Weights of a small GPT-style language model, trained from scratch on English Wikipedia: 20 layers, no biases in attention or MLP.
Each number is 50 + 10 x the weight over its row's rms, rounded and kept within 0 to 99. Layers, rows and columns count from 0. The size before them is the row's rms in percent of the matrix's.

# layer 7 MLP up, 512x192, rms 0.155, rows 119-155, columns 128-191
102:48 50 40 53 55 52 50 30 43 37 53 56 49 45 54 46 42 46 51 41 47 49 28 37 45 41 35 57 45 55 53 47 57 53 40 65 53 47 52 40 47 49 74 65 47 55 49 59 47 73 38 68 47 59 43 37 47 33 49 54 49 51 45 49
091:44 51 57 44 29 57 60 61 53 53 44 46 48 48 58 47 54 71 32 53 46 64 58 47 53 58 64 47 43 64 47 63 71 53 54 56 50 47 48 51 68 66 51 58 56 70 63 36 66 54 41 51 39 65 43 49 37 38 69 44 52 60 57 66
109:45 72 39 56 48 49 43 47 47 38 40 51 73 39 52 58 54 57 50 51 46 50 32 24 56 40 41 46 63 64 51 41 65 63 44 50 41 72 49 37 72 54 54 46 36 59 48 45 35 57 45 42 49 47 45 50 50 49 64 36 63 48 39 33
102:43 37 37 51 68 42 50 38 50 53 35 38 44 61 40 48 29 42 48 37 45 59 71 46 34 45 50 54 49 46 43 50 45 46 49 79 51 54 44 53 35 48 45 30 47 38 50 60 43 60 64 24 60 50 37 47 46 40 44 59 47 59 29 46
097:55 52 33 52 41 46 36 35 75 47 31 55 43 45 47 45 34 57 59 54 43 45 53 48 54 45 45 50 52 68 66 37 54 49 51 62 54 49 56 49 49 40 44 72 53 48 68 48 55 58 47 48 57 53 51 54 74 79 61 41 45 48 47 40
098:53 64 45 37 50 67 62 39 45 54 62 37 48 64 46 46 48 56 42 32 68 56 54 64 55 42 62 56 58 43 59 57 67 53 53 53 54 41 49 66 63 50 54 33 52 63 39 65 51 39 36 59 79 63 70 55 60 51 54 46 62 62 43 35
098:64 59 42 43 49 41 54 54 56 46 40 49 28 59 42 35 46 49 60 63 47 33 56 53 46 45 61 58 54 69 46 40 29 41 39 59 50 41 57 51 56 62 54 56 48 46 62 67 63 47 61 53 57 41 53 41 61 45 34 42 47 54 59 28
106:55 48 52 24 35 53 51 61 56 56 24 53 56 76 45 49 56 68 55 56 47 40 41 37 62 43 41 37 55 53 55 50 52 36 48 43 50 53 52 66 52 56 53 49 62 58 64 45 68 51 46 44 50 63 48 53 60 49 54 65 29 51 40 42
105:48 31 59 57 45 43 49 51 41 59 44 31 47 54 62 34 48 52 56 57 65 33 64 59 48 50 54 39 64 53 65 56 53 45 57 54 42 46 63 45 36 55 66 53 75 43 53 40 43 46 38 34 51 82 54 57 43 51 72 65 31 44 43 56
125:55 63 56 55 57 50 53 48 45 45 64 53 27 40 56 33 51 42 67 60 49 51 50 42 33 32 55 49 37 64 53 42 54 41 51 44 52 50 46 44 41 65 31 57 40 47 44 42 59 41 39 43 44 47 66 60 49 54 53 50 50 48 61 49
085:33 55 46 58 41 51 36 58 39 51 28 55 52 36 68 44 50 50 54 48 55 72 58 65 53 51 52 47 58 49 36 47 68 39 58 58 49 52 54 65 74 43 77 49 48 38 55 48 67 66 47 42 63 53 74 42 49 50 50 57 60 46 42 42
106:47 48 50 45 52 38 45 33 61 44 61 42 40 47 52 67 51 45 42 36 63 60 40 54 35 58 46 73 45 47 56 59 63 42 62 41 51 45 56 49 59 51 63 47 40 57 44 39 38 37 32 44 44 48 57 42 38 59 47 55 56 49 57 65
103:50 52 45 62 52 40 41 68 61 61 53 42 61 50 43 49 46 51 50 56 60 49 44 60 37 36 54 46 62 48 30 49 50 37 32 57 52 35 38 43 57 56 45 61 52 52 32 54 61 55 77 59 53 47 58 43 54 24 56 49 52 40 39 53
090:51 65 33 44 46 57 69 43 54 45 33 51 44 42 49 31 51 58 56 51 48 52 44 44 45 57 44 42 44 67 40 65 57 46 56 43 40 41 58 42 52 49 49 34 40 58 40 41 45 56 48 56 51 51 48 54 58 64 52 43 65 39 43 62
111:43 39 55 31 57 36 63 54 39 46 61 34 56 61 53 54 51 64 49 63 49 53 38 66 45 46 50 62 40 33 48 68 33 44 48 51 51 61 58 36 46 67 60 50 61 56 64 27 45 48 44 49 54 48 47 47 58 42 66 64 41 43 54 47
092:41 47 42 61 70 59 48 64 56 47 54 51 37 54 51 52 54 50 46 54 41 53 46 45 48 76 55 75 27 60 36 49 45 56 66 56 34 58 46 51 37 64 31 66 49 46 50 72 50 56 61 54 63 59 62 49 55 57 41 40 45 61 48 49
095:52 43 37 44 42 39 33 48 59 62 64 53 54 63 59 47 55 61 63 60 58 49 53 33 59 76 52 40 57 49 58 42 62 51 44 35 70 56 61 42 52 35 50 55 42 41 42 51 58 36 49 52 36 39 41 59 64 57 66 44 39 63 52 53
095:50 52 45 55 48 58 63 60 42 34 44 53 54 44 64 54 57 44 62 47 44 42 42 53 58 58 61 62 42 41 43 39 55 64 39 56 29 61 49 36 54 64 62 32 48 42 53 42 44 48 40 49 56 55 50 59 54 41 50 51 45 36 49 46
115:36 51 73 55 48 41 35 46 39 47 45 66 65 65 62 52 59 46 40 53 58 66 45 40 52 53 40 48 51 50 58 45 46 60 53 57 71 49 69 37 60 63 52 56 39 55 69 48 40 52 48 47 37 32 42 61 53 37 39 47 39 52 62 50
101:45 62 40 68 61 47 54 50 52 48 72 51 55 63 47 57 49 64 52 62 29 50 68 41 41 55 42 57 57 54 59 41 32 42 66 49 61 55 47 40 50 49 59 44 55 79 43 57 50 44 39 39 42 46 45 52 25 54 37 48 57 52 59 53
104:52 47 60 59 51 55 36 38 57 63 43 37 33 41 45 40 53 57 43 39 47 48 41 51 56 34 63 60 49 39 59 54 60 55 42 47 37 46 66 53 44 52 53 56 39 58 46 50 42 49 62 43 74 67 80 40 40 49 55 51 48 58 65 34
095:74 47 54 41 57 53 45 64 51 50 58 68 68 32 46 64 53 57 54 34 35 41 39 38 46 31 37 37 39 53 37 80 51 40 61 48 62 56 27 60 61 40 49 43 46 47 39 67 66 43 51 59 51 61 35 48 42 25 49 49 76 62 53 38
092:31 47 63 52 68 43 49 45 45 45 48 41 62 63 49 56 43 54 52 53 55 54 36 67 54 48 39 41 50 43 48 52 35 41 51 41 45 69 44 40 47 46 46 50 54 58 48 53 62 62 50 45 60 51 46 46 76 57 69 61 52 47 45 57
106:27 56 61 53 66 31 42 57 41 56 38 41 53 39 58 44 62 54 43 63 45 55 36 49 50 56 40 54 48 60 48 66 64 41 53 42 33 42 57 46 26 78 33 44 61 44 64 61 51 50 74 45 61 41 53 47 65 37 61 36 60 55 45 53
092:66 44 57 41 47 46 49 39 70 62 49 71 51 53 55 57 62 61 62 58 46 54 56 42 46 66 58 44 41 43 43 40 39 63 52 48 64 52 44 48 45 54 54 53 47 66 56 51 53 43 46 49 52 48 53 74 38 38 53 42 36 61 51 35
106:45 36 40 37 62 49 59 61 39 67 52 65 54 41 51 43 68 52 53 50 54 47 47 62 42 59 45 59 65 52 44 48 45 53 37 43 39 44 50 69 43 53 55 66 65 53 60 43 48 40 52 25 38 61 50 47 56 55 60 57 35 57 28 67
095:64 53 54 50 38 40 54 51 67 57 46 56 49 48 51 47 51 53 41 68 48 68 41 49 57 60 42 44 43 39 49 53 57 49 50 29 59 50 68 50 43 63 63 44 69 58 49 52 33 51 47 78 46 52 49 61 34 60 42 50 49 48 47 35
092:68 46 63 53 51 36 38 57 62 60 58 49 52 64 47 48 58 50 68 51 66 29 48 51 51 33 63 69 55 46 32 36 46 33 71 55 38 48 50 44 49 40 54 53 58 56 43 20 38 45 40 59 53 31 59 33 51 61 55 47 48 52 42 43
091:50 61 69 64 63 57 61 51 60 60 57 36 57 45 39 60 52 55 47 57 61 57 51 26 60 55 54 65 42 43 58 51 48 37 46 36 39 53 50 41 49 27 53 44 58 58 60 63 70 57 34 53 45 26 69 54 52 46 60 40 57 45 32 53
101:35 56 69 48 52 44 56 42 57 44 28 46 54 62 50 46 44 68 48 56 37 55 52 53 51 45 43 45 58 39 53 46 42 39 57 50 41 37 52 42 51 60 63 56 55 59 59 40 61 41 47 39 47 47 45 58 50 56 59 31 31 47 48 49
102:49 50 56 49 37 53 46 45 54 42 62 59 58 56 54 64 50 53 40 53 60 47 55 45 39 45 57 48 41 51 53 39 45 53 44 58 57 70 46 50 43 28 50 58 37 43 76 49 61 34 50 44 60 53 43 50 61 50 51 41 37 61 64 53
101:45 64 48 60 28 45 38 56 59 45 45 74 66 61 47 54 27 42 56 63 59 53 60 43 55 60 33 35 58 55 52 41 73 43 65 54 45 44 54 64 18 54 47 45 35 32 59 55 35 46 50 40 44 45 30 56 38 36 30 48 19 56 49 35
104:45 55 70 54 58 54 44 40 46 59 44 47 42 44 42 47 66 58 45 43 55 42 61 49 44 52 55 48 52 51 55 40 46 30 59 44 53 81 29 35 46 48 45 58 41 41 58 54 55 54 45 39 64 49 49 53 40 66 62 55 48 73 46 60
097:35 55 50 46 60 46 52 52 41 65 48 54 59 58 60 62 56 58 30 73 50 47 46 57 52 57 64 43 53 23 52 48 57 39 43 52 58 52 64 44 38 60 50 56 47 41 56 61 47 31 46 50 44 70 55 51 51 45 42 67 56 51 45 53
102:30 48 26 37 63 45 47 38 64 41 49 37 54 53 51 42 61 66 51 58 43 45 67 52 55 60 47 53 29 27 46 50 47 60 41 69 63 59 53 63 39 46 67 50 30 40 63 40 30 47 58 55 36 48 60 66 58 46 43 57 50 46 41 38
101:30 54 43 58 50 57 45 51 50 63 53 50 50 46 39 51 52 39 55 57 65 54 40 23 50 43 37 69 63 64 35 51 33 45 38 57 57 47 56 59 58 43 59 38 42 46 66 50 69 54 62 28 41 47 50 58 49 48 47 56 60 63 54 57
100:55 67 54 55 41 59 47 69 48 57 51 69 46 46 50 41 45 50 59 46 39 53 62 60 50 42 56 49 47 33 49 43 60 56 49 45 20 44 45 55 59 36 60 43 44 54 35 44 61 47 58 62 41 54 59 49 31 48 46 38 24 62 43 42
# layer 7 MLP down (transposed), 512x192, rms 0.148, rows 119-154, columns 128-191
100:45 53 57 39 51 65 55 59 24 54 48 39 54 43 39 40 44 59 38 43 60 70 53 45 39 56 55 57 37 64 61 53 39 63 59 40 66 42 48 40 54 47 53 43 58 43 58 37 70 33 50 41 43 59 48 51 35 54 59 39 30 66 57 53
090:50 56 46 55 41 78 60 60 65 60 49 58 53 42 56 44 45 53 57 25 33 61 63 53 41 43 73 40 48 57 44 67 48 51 68 43 28 37 60 30 48 47 66 55 59 45 69 60 60 36 43 57 61 38 51 54 46 45 59 52 47 43 34 44
103:39 55 47 41 50 67 56 64 30 50 56 60 43 60 38 49 52 40 57 55 40 49 51 38 41 44 55 50 56 51 51 56 32 41 42 34 52 57 49 37 47 49 69 39 54 61 45 65 55 55 48 52 72 64 45 52 42 37 67 50 35 58 56 57
102:50 61 52 50 61 41 51 35 57 36 52 48 60 61 42 48 29 46 51 67 40 56 58 49 44 51 45 58 59 49 48 57 37 35 25 61 49 57 62 70 53 41 48 32 57 54 71 46 43 41 49 39 47 43 53 39 48 46 37 50 56 49 46 63
104:34 57 49 51 55 49 51 51 31 43 63 51 71 53 47 59 64 59 54 53 53 57 44 42 52 54 35 49 63 66 58 64 61 66 37 45 38 59 57 58 44 45 53 49 53 32 44 39 34 49 52 45 64 53 55 48 47 37 49 44 63 47 35 55
100:48 47 44 43 56 31 35 52 34 47 58 41 50 82 56 67 40 54 39 35 64 47 56 59 50 55 36 37 39 43 70 48 56 54 40 55 45 67 33 45 77 64 61 53 64 46 39 55 51 50 60 38 52 52 50 53 41 66 37 49 65 49 35 47
101:32 42 39 57 38 64 46 52 57 57 36 60 49 48 30 52 55 39 61 57 65 72 38 39 53 36 50 44 60 52 53 50 49 66 50 46 52 61 43 48 49 41 47 59 42 56 46 44 47 52 48 44 67 50 69 38 59 38 32 60 57 43 58 60
102:63 54 36 50 45 56 40 53 57 43 48 59 56 67 52 58 63 48 49 35 69 37 63 30 39 56 53 38 40 54 41 47 41 24 61 48 55 76 57 59 25 49 56 55 50 76 31 50 44 55 59 43 55 49 53 42 66 24 51 54 44 48 54 34
107:31 57 37 54 38 44 57 59 32 43 49 39 61 55 42 51 47 47 73 48 56 52 45 50 44 57 55 58 45 60 77 48 53 54 49 40 59 52 51 50 44 49 33 53 41 35 46 56 32 42 56 56 59 38 62 55 52 55 57 40 52 45 41 64
114:57 35 65 57 56 60 51 32 52 38 51 49 54 35 45 44 59 51 80 60 43 56 56 56 52 47 57 61 59 56 49 33 59 74 57 51 47 61 29 59 46 58 47 73 56 38 57 48 29 53 48 54 32 45 40 46 58 43 45 43 56 49 55 43
093:61 52 56 41 38 47 50 65 37 43 41 39 49 40 42 61 43 33 73 51 60 54 43 44 75 39 61 34 46 52 44 44 67 42 53 36 69 38 51 48 61 42 42 59 49 58 56 48 50 59 36 52 45 43 53 44 59 59 70 34 59 36 62 48
104:44 40 67 43 59 50 48 57 38 61 44 49 44 60 50 65 59 59 31 45 55 48 52 62 26 45 37 57 63 54 56 40 44 40 58 59 54 55 30 51 63 41 41 62 55 47 51 33 52 47 21 34 55 56 35 52 59 61 35 55 42 52 43 60
106:32 45 35 71 62 65 49 48 41 53 41 60 44 47 55 52 35 42 63 44 45 51 46 44 47 38 59 57 60 60 32 48 46 58 47 67 56 48 37 37 51 44 59 29 45 52 57 54 60 49 47 47 42 58 40 49 42 56 57 54 48 41 49 34
097:43 59 48 42 37 65 52 42 65 46 39 57 44 62 53 54 52 50 58 58 48 57 58 44 30 74 43 50 53 43 73 49 46 45 48 48 30 50 59 56 43 49 34 59 44 54 62 52 19 58 38 41 69 41 56 48 45 41 42 34 41 61 38 60
092:50 52 51 56 56 36 61 44 50 54 46 61 53 58 43 62 35 52 46 48 46 58 52 62 36 44 56 46 61 68 43 54 58 39 35 36 53 61 63 60 43 64 62 48 63 58 63 52 57 49 42 49 54 53 45 42 33 69 43 54 53 49 55 41
095:57 52 50 55 61 55 56 37 35 41 65 46 52 39 39 55 42 64 38 55 50 58 31 44 54 52 46 47 48 53 63 61 39 67 57 49 46 44 46 44 58 38 52 45 44 40 62 20 57 53 54 50 48 41 68 41 60 48 38 50 52 55 39 37
105:46 67 38 46 59 50 57 51 37 56 50 50 49 49 62 59 37 45 30 44 47 48 55 30 54 55 44 38 56 42 62 49 61 56 47 60 57 49 26 60 44 69 54 40 44 56 50 37 55 56 40 54 56 61 41 44 33 48 39 30 52 54 65 75
097:44 53 67 54 47 60 42 63 43 54 53 44 62 47 52 38 42 37 54 57 52 52 48 55 42 43 64 55 56 51 45 49 53 58 37 33 51 52 49 59 58 26 41 43 37 59 39 49 45 44 45 65 37 70 44 66 37 64 38 54 40 57 63 34
110:65 62 45 58 35 43 45 40 61 39 50 66 50 56 48 43 39 42 57 61 54 57 24 40 50 56 55 47 56 36 46 37 62 48 79 42 55 44 31 48 58 45 43 29 59 61 40 80 54 52 65 38 49 31 44 47 54 55 38 46 63 37 54 50
104:39 57 55 60 43 62 74 64 24 44 53 45 54 54 45 48 46 41 75 41 34 64 40 54 59 38 52 56 26 47 55 52 63 50 49 36 47 38 34 70 59 64 65 44 31 58 34 43 61 53 50 66 48 47 43 37 51 52 42 54 50 42 67 48
101:39 54 58 60 27 62 45 54 36 50 57 55 56 49 48 42 39 50 52 52 42 38 52 56 44 54 42 55 49 46 36 58 52 34 44 63 54 59 43 50 63 40 45 49 59 50 58 48 52 54 43 61 68 45 55 57 24 69 60 32 59 29 53 66
098:23 55 58 52 53 48 47 66 38 55 42 43 40 55 36 47 58 48 49 58 49 46 61 48 58 55 64 55 71 47 61 54 47 40 37 55 39 39 54 57 32 59 41 31 57 46 39 61 28 45 53 29 35 56 63 51 46 50 57 41 37 48 39 53
095:51 35 61 63 63 36 50 46 48 57 61 57 54 49 46 53 57 60 40 52 45 69 40 51 55 33 59 54 42 47 45 60 25 61 42 70 51 54 32 46 49 31 48 46 20 54 49 44 46 57 62 60 50 43 38 62 45 67 64 55 67 39 62 67
102:53 51 46 52 43 51 56 37 67 59 57 55 53 36 39 45 34 46 59 50 36 58 69 35 48 48 51 57 52 32 50 36 35 64 47 56 41 48 24 36 51 35 67 53 52 66 65 51 57 48 56 49 41 72 45 47 55 52 47 63 64 36 49 48
092:59 47 45 59 44 53 55 59 49 58 40 43 34 44 62 43 44 53 50 33 59 46 33 43 71 50 57 57 42 52 50 67 49 54 46 70 43 50 47 45 42 49 33 59 49 58 56 47 73 51 46 33 34 65 47 52 45 59 46 23 44 36 44 45
104:49 48 53 56 59 41 45 64 39 39 43 49 54 55 57 55 55 42 24 47 42 39 56 51 41 65 60 46 36 41 69 33 74 45 56 58 52 45 56 38 44 65 40 49 58 53 57 49 56 64 50 45 65 52 37 37 60 63 50 45 54 49 51 50
100:45 54 45 36 60 54 27 58 44 73 61 59 43 44 49 64 39 51 50 49 50 41 42 72 48 39 33 39 47 51 53 57 47 53 40 39 56 54 56 58 38 64 58 40 61 62 36 52 42 42 37 38 48 47 57 48 50 53 46 54 44 54 59 36
092:43 44 51 52 56 47 72 67 37 63 38 63 59 67 37 61 54 49 62 59 53 36 49 47 52 29 65 33 57 57 43 65 45 41 55 59 46 62 52 43 56 54 48 61 61 45 55 36 56 63 32 51 56 56 68 56 39 48 64 47 51 46 38 70
096:35 54 66 47 46 55 64 49 44 53 58 51 55 46 47 41 56 62 51 50 63 42 57 45 46 45 38 46 53 52 49 54 45 50 22 37 42 53 54 60 58 48 61 39 56 54 67 60 24 43 62 53 37 43 30 53 26 46 68 30 49 53 40 55
095:52 43 35 49 48 35 56 47 54 61 31 55 42 47 53 48 49 41 41 45 56 47 41 55 46 49 53 46 43 65 41 34 43 75 64 39 47 62 35 47 47 47 45 48 61 58 45 49 41 46 65 58 45 42 61 51 65 55 50 59 46 39 69 57
097:55 50 60 54 57 48 58 43 66 65 43 49 44 49 44 59 60 54 50 76 48 77 49 47 60 65 29 59 53 41 49 44 51 55 54 49 54 49 66 55 38 40 76 25 55 53 37 46 52 43 54 54 58 51 29 58 45 32 63 75 35 47 41 51
100:25 39 36 72 61 48 37 46 55 44 42 49 44 44 44 42 39 45 50 36 52 65 67 60 64 48 52 50 54 54 39 46 63 35 56 50 50 53 57 44 51 52 46 52 31 51 43 35 39 53 50 58 55 59 46 54 38 47 49 58 19 72 57 68
104:49 57 53 46 50 47 26 46 49 59 45 45 45 52 48 52 48 43 56 69 48 57 39 51 43 65 54 44 55 32 67 68 65 49 24 45 48 47 24 57 55 57 61 48 37 49 65 58 65 45 45 56 25 39 78 52 50 51 41 52 51 46 53 51
094:52 57 54 55 75 74 48 59 60 55 54 42 52 57 42 50 78 48 49 65 72 47 46 41 55 42 47 48 62 41 60 35 48 40 46 59 49 58 61 48 48 41 62 46 64 46 54 57 42 48 65 51 45 49 44 48 50 50 39 50 38 49 50 39
106:58 65 32 46 41 54 38 62 60 62 41 59 50 61 40 73 59 45 58 39 60 38 39 53 33 39 57 45 53 55 41 53 58 51 49 58 53 29 44 59 55 50 58 56 54 66 52 46 45 37 49 50 50 37 54 40 39 50 39 71 57 58 60 43
096:42 51 49 53 50 40 49 74 38 45 46 35 44 42 41 52 52 60 43 48 41 55 53 39 72 57 65 62 53 69 52 49 64 39 59 43 55 50 54 59 61 44 55 65 45 56 50 66 45 56 55 63 63 51 49 43 38 52 55 51 30 46 45 58
# layer 7 MLP gate, 512x192, rms 0.16, rows 120-155, columns 128-191
094:53 52 48 44 46 32 64 52 47 55 55 51 56 44 62 58 47 50 55 61 73 34 59 43 68 53 47 57 62 41 53 38 31 62 70 56 44 39 58 49 54 37 33 46 49 54 52 45 40 61 40 67 37 58 50 57 39 37 49 44 55 59 54 51
106:37 52 53 46 61 49 44 32 50 46 52 47 47 50 45 39 63 55 61 49 51 45 47 41 49 46 52 46 41 49 63 44 77 38 57 49 42 49 47 74 46 54 52 44 53 55 39 57 48 54 49 47 46 57 58 66 53 45 52 41 64 51 43 35
105:41 64 45 47 44 30 48 53 52 55 34 62 58 57 55 55 51 40 58 58 48 31 59 57 51 50 49 52 43 55 62 51 57 55 32 52 62 41 43 36 53 47 65 39 48 40 65 51 66 54 50 62 42 47 33 55 58 40 50 41 49 48 55 52
103:52 62 35 65 40 57 55 31 45 47 46 46 58 63 46 54 70 73 47 40 62 50 53 60 58 59 43 59 55 45 55 49 56 52 51 44 39 48 56 55 55 45 49 46 37 42 51 55 64 79 72 38 68 44 40 49 33 62 47 47 55 45 36 53
096:46 51 45 65 62 54 52 38 60 54 44 45 71 31 49 53 37 58 34 70 56 33 49 40 49 58 33 66 43 53 38 56 35 51 42 45 51 58 54 68 68 51 53 56 40 49 56 46 44 61 62 50 43 36 50 47 51 43 59 65 38 43 23 78
097:51 47 40 56 34 54 30 37 58 35 34 55 39 41 46 46 64 51 44 60 55 36 45 41 60 52 55 45 58 53 60 34 43 50 38 37 33 42 51 42 33 55 53 58 51 46 55 36 64 56 62 59 65 27 66 60 68 49 45 55 66 36 47 51
107:49 45 44 54 44 41 47 58 42 61 43 62 58 56 51 48 51 60 59 60 50 46 47 54 54 45 30 42 57 41 41 38 63 54 75 42 68 39 55 43 49 41 46 40 51 51 50 32 42 56 63 67 56 42 37 32 46 46 40 41 58 57 59 56
098:63 40 32 46 64 44 47 44 57 52 73 52 46 35 44 50 34 48 73 42 44 49 56 70 43 65 48 51 57 32 59 52 60 41 60 49 40 43 56 37 67 49 60 49 54 47 47 47 34 45 39 57 57 60 49 36 39 58 50 47 60 63 41 52
115:53 54 54 59 48 58 48 46 43 45 65 44 40 39 42 56 64 54 55 51 50 52 66 52 42 46 61 33 60 51 53 38 50 48 51 40 46 65 27 50 37 61 51 50 42 58 49 43 35 48 47 64 43 61 41 52 62 41 56 55 52 53 48 62
087:46 46 66 51 62 59 53 59 37 41 41 46 55 43 47 60 47 35 45 39 43 55 52 49 57 60 55 51 46 46 49 60 41 48 51 33 37 41 58 46 37 73 62 65 60 53 35 39 43 44 35 56 64 45 49 60 34 48 76 38 42 33 41 39
108:50 39 55 78 40 44 50 47 38 59 56 26 48 52 52 47 49 44 72 59 48 67 43 67 42 48 63 38 43 48 50 61 56 50 49 51 53 58 61 54 59 40 52 54 50 48 63 58 64 57 58 57 66 39 40 68 40 55 40 39 53 64 44 60
106:30 41 43 71 50 73 54 59 48 44 59 40 61 55 45 48 46 57 50 49 53 36 48 64 61 45 39 54 58 32 57 47 53 49 40 51 53 69 43 37 43 40 47 59 58 43 54 56 61 47 51 64 45 45 41 38 77 38 64 48 53 50 63 56
093:53 27 41 44 48 64 47 65 44 34 49 38 37 38 61 45 51 54 59 60 54 34 48 41 30 48 42 31 44 46 37 58 48 67 32 52 50 45 55 41 32 65 52 71 52 49 36 48 50 46 53 56 43 46 52 47 43 45 66 71 36 30 58 40
101:31 54 50 51 55 46 37 57 33 43 51 63 49 40 48 45 55 45 68 46 48 45 57 47 47 28 50 55 55 36 54 50 36 46 42 35 47 53 59 37 43 50 54 54 44 56 60 46 53 47 43 47 35 40 31 46 55 50 59 55 44 38 65 45
089:66 38 62 64 49 49 51 44 64 50 47 38 66 75 61 66 50 52 51 66 41 54 52 63 34 60 51 47 50 49 34 36 46 58 38 45 44 44 35 37 51 61 49 55 60 49 45 79 51 44 43 54 44 34 35 55 65 49 53 73 52 43 41 61
101:57 62 29 62 61 60 48 47 45 51 50 51 63 50 36 50 32 37 36 45 31 33 48 57 56 56 51 49 52 57 50 42 51 55 49 47 61 49 49 43 48 38 37 42 49 40 59 50 61 48 56 40 67 64 68 46 58 46 41 41 29 55 44 43
095:52 42 56 55 37 51 63 52 40 62 61 56 39 54 49 40 70 54 44 43 48 78 38 58 52 54 46 32 50 52 58 54 52 17 46 51 63 44 40 48 48 48 54 48 49 64 33 58 60 39 42 48 45 41 45 57 54 44 53 43 70 63 45 44
108:24 51 62 35 57 50 46 43 62 53 48 65 59 49 57 55 52 47 41 46 55 50 34 45 50 47 36 58 46 52 39 43 50 54 46 36 45 46 28 52 37 46 52 54 62 51 61 66 49 60 43 28 54 48 54 47 45 50 57 44 64 40 46 52
097:34 45 72 59 52 31 51 53 60 55 57 52 50 36 56 26 46 57 51 42 54 54 58 45 43 54 38 36 48 37 44 42 54 59 62 71 31 55 54 47 53 57 52 42 44 42 58 49 57 37 52 40 44 55 32 49 51 39 64 51 44 42 54 44
100:44 59 45 58 41 37 49 52 47 57 59 33 39 53 68 55 37 49 36 64 47 58 46 62 38 48 40 65 44 61 52 55 64 43 50 47 42 47 46 46 59 50 58 40 56 68 57 37 30 41 40 33 57 48 39 37 63 45 56 59 36 51 58 36
093:46 57 49 47 65 38 49 43 46 65 58 41 56 37 45 34 56 46 46 54 52 52 46 45 44 31 34 51 42 65 40 36 48 53 49 38 51 37 49 62 64 62 73 50 61 53 67 43 50 57 43 51 56 60 48 47 37 45 40 45 54 41 35 56
096:47 56 62 36 44 51 71 55 69 50 63 40 54 64 45 48 53 42 34 55 59 57 68 58 67 43 74 40 55 38 31 55 59 63 29 52 47 39 39 48 42 63 55 58 60 46 32 51 38 54 39 51 37 53 61 43 55 55 52 41 57 48 56 33
096:51 62 80 62 53 46 44 53 36 55 56 31 35 62 55 64 67 40 45 63 54 56 31 52 52 39 64 53 48 44 61 52 62 54 56 41 46 51 46 57 44 47 46 45 54 37 62 39 43 48 33 47 58 51 53 46 49 44 60 41 50 55 59 43
091:69 39 66 49 45 73 52 51 69 35 48 67 46 48 49 63 44 57 56 34 65 59 42 45 38 68 56 56 52 45 48 43 64 49 38 58 55 58 32 54 46 34 46 64 51 67 58 49 65 67 54 54 45 44 39 72 28 47 47 39 33 40 56 47
105:65 49 45 50 63 44 31 45 47 73 43 57 36 32 43 64 47 59 70 60 43 59 42 40 50 47 48 44 41 32 47 61 47 44 48 43 61 67 50 51 40 54 45 42 51 76 61 56 55 47 48 44 44 41 48 69 62 56 45 48 59 55 34 56
095:50 45 44 52 63 44 38 34 49 61 68 47 45 44 50 45 57 45 62 52 42 36 63 71 47 59 62 29 40 43 49 51 58 36 47 35 42 43 52 55 33 71 61 41 62 54 47 40 41 52 53 55 57 52 51 55 62 54 47 45 30 47 46 61
095:51 67 44 46 46 45 45 36 52 54 48 59 41 53 46 61 60 57 43 59 51 44 51 40 42 60 48 42 42 44 50 48 64 39 48 44 59 42 48 50 34 48 53 72 50 59 49 43 57 40 48 55 44 56 42 51 34 56 48 26 58 46 50 38
095:44 38 44 43 59 45 43 42 47 60 36 57 49 31 49 49 48 51 41 52 41 27 41 50 44 54 55 34 47 56 42 61 48 46 32 55 64 53 64 50 48 63 52 36 53 50 55 45 58 40 45 53 38 60 52 31 49 43 54 58 42 47 46 56
101:43 54 49 49 45 55 69 74 51 43 42 37 68 56 60 38 51 39 33 35 41 58 57 49 53 33 58 30 54 44 58 63 41 57 46 67 61 51 42 52 45 60 52 57 46 47 61 50 53 70 63 50 52 35 33 56 50 33 43 55 52 40 29 50
099:36 54 34 58 55 44 55 56 49 49 69 40 38 34 33 34 51 56 46 36 46 62 57 49 51 44 32 43 27 61 36 42 39 56 58 37 21 43 49 37 59 52 56 55 45 67 26 47 45 48 35 42 55 41 51 62 39 42 52 42 66 46 50 55
100:42 39 44 56 66 38 54 64 54 62 23 65 56 45 57 53 36 68 54 40 65 43 64 46 53 64 34 55 47 58 50 55 73 52 68 50 34 47 36 44 40 60 63 38 37 49 35 45 42 39 66 40 55 71 37 41 42 19 42 59 39 55 53 57
102:42 38 50 37 58 68 51 44 44 58 40 53 48 31 55 51 42 42 38 32 48 60 54 43 39 55 69 48 60 41 36 58 42 55 52 51 43 63 55 40 37 39 30 57 55 43 53 53 33 33 42 45 57 50 42 43 38 47 47 35 48 32 45 61
097:60 47 32 40 48 72 48 59 33 42 54 58 44 63 46 37 37 44 57 37 57 46 59 51 61 45 70 69 62 61 58 48 65 43 57 31 44 73 55 40 61 38 55 41 40 53 61 53 57 38 37 29 66 46 46 60 58 37 54 54 47 41 43 51
109:62 48 40 43 54 66 39 52 55 45 57 42 39 74 40 72 50 70 55 54 38 27 59 54 51 50 42 46 42 57 37 52 55 53 63 62 57 58 42 57 45 38 52 43 57 59 70 19 38 44 38 74 37 45 54 69 40 72 52 48 62 49 54 53
097:63 61 42 46 58 50 38 69 46 37 37 37 65 33 55 46 41 60 72 56 51 46 45 57 53 61 58 41 46 44 52 73 59 61 51 48 42 40 56 46 42 62 54 50 37 49 65 65 47 65 61 61 51 61 55 52 52 53 52 55 47 38 35 53
102:33 58 35 56 33 57 43 56 59 34 58 51 47 44 51 58 41 73 59 52 40 47 59 40 55 59 56 49 40 69 41 54 49 54 51 53 29 44 43 71 47 54 42 28 52 50 49 59 51 53 39 44 41 50 51 46 51 53 36 51 39 59 47 33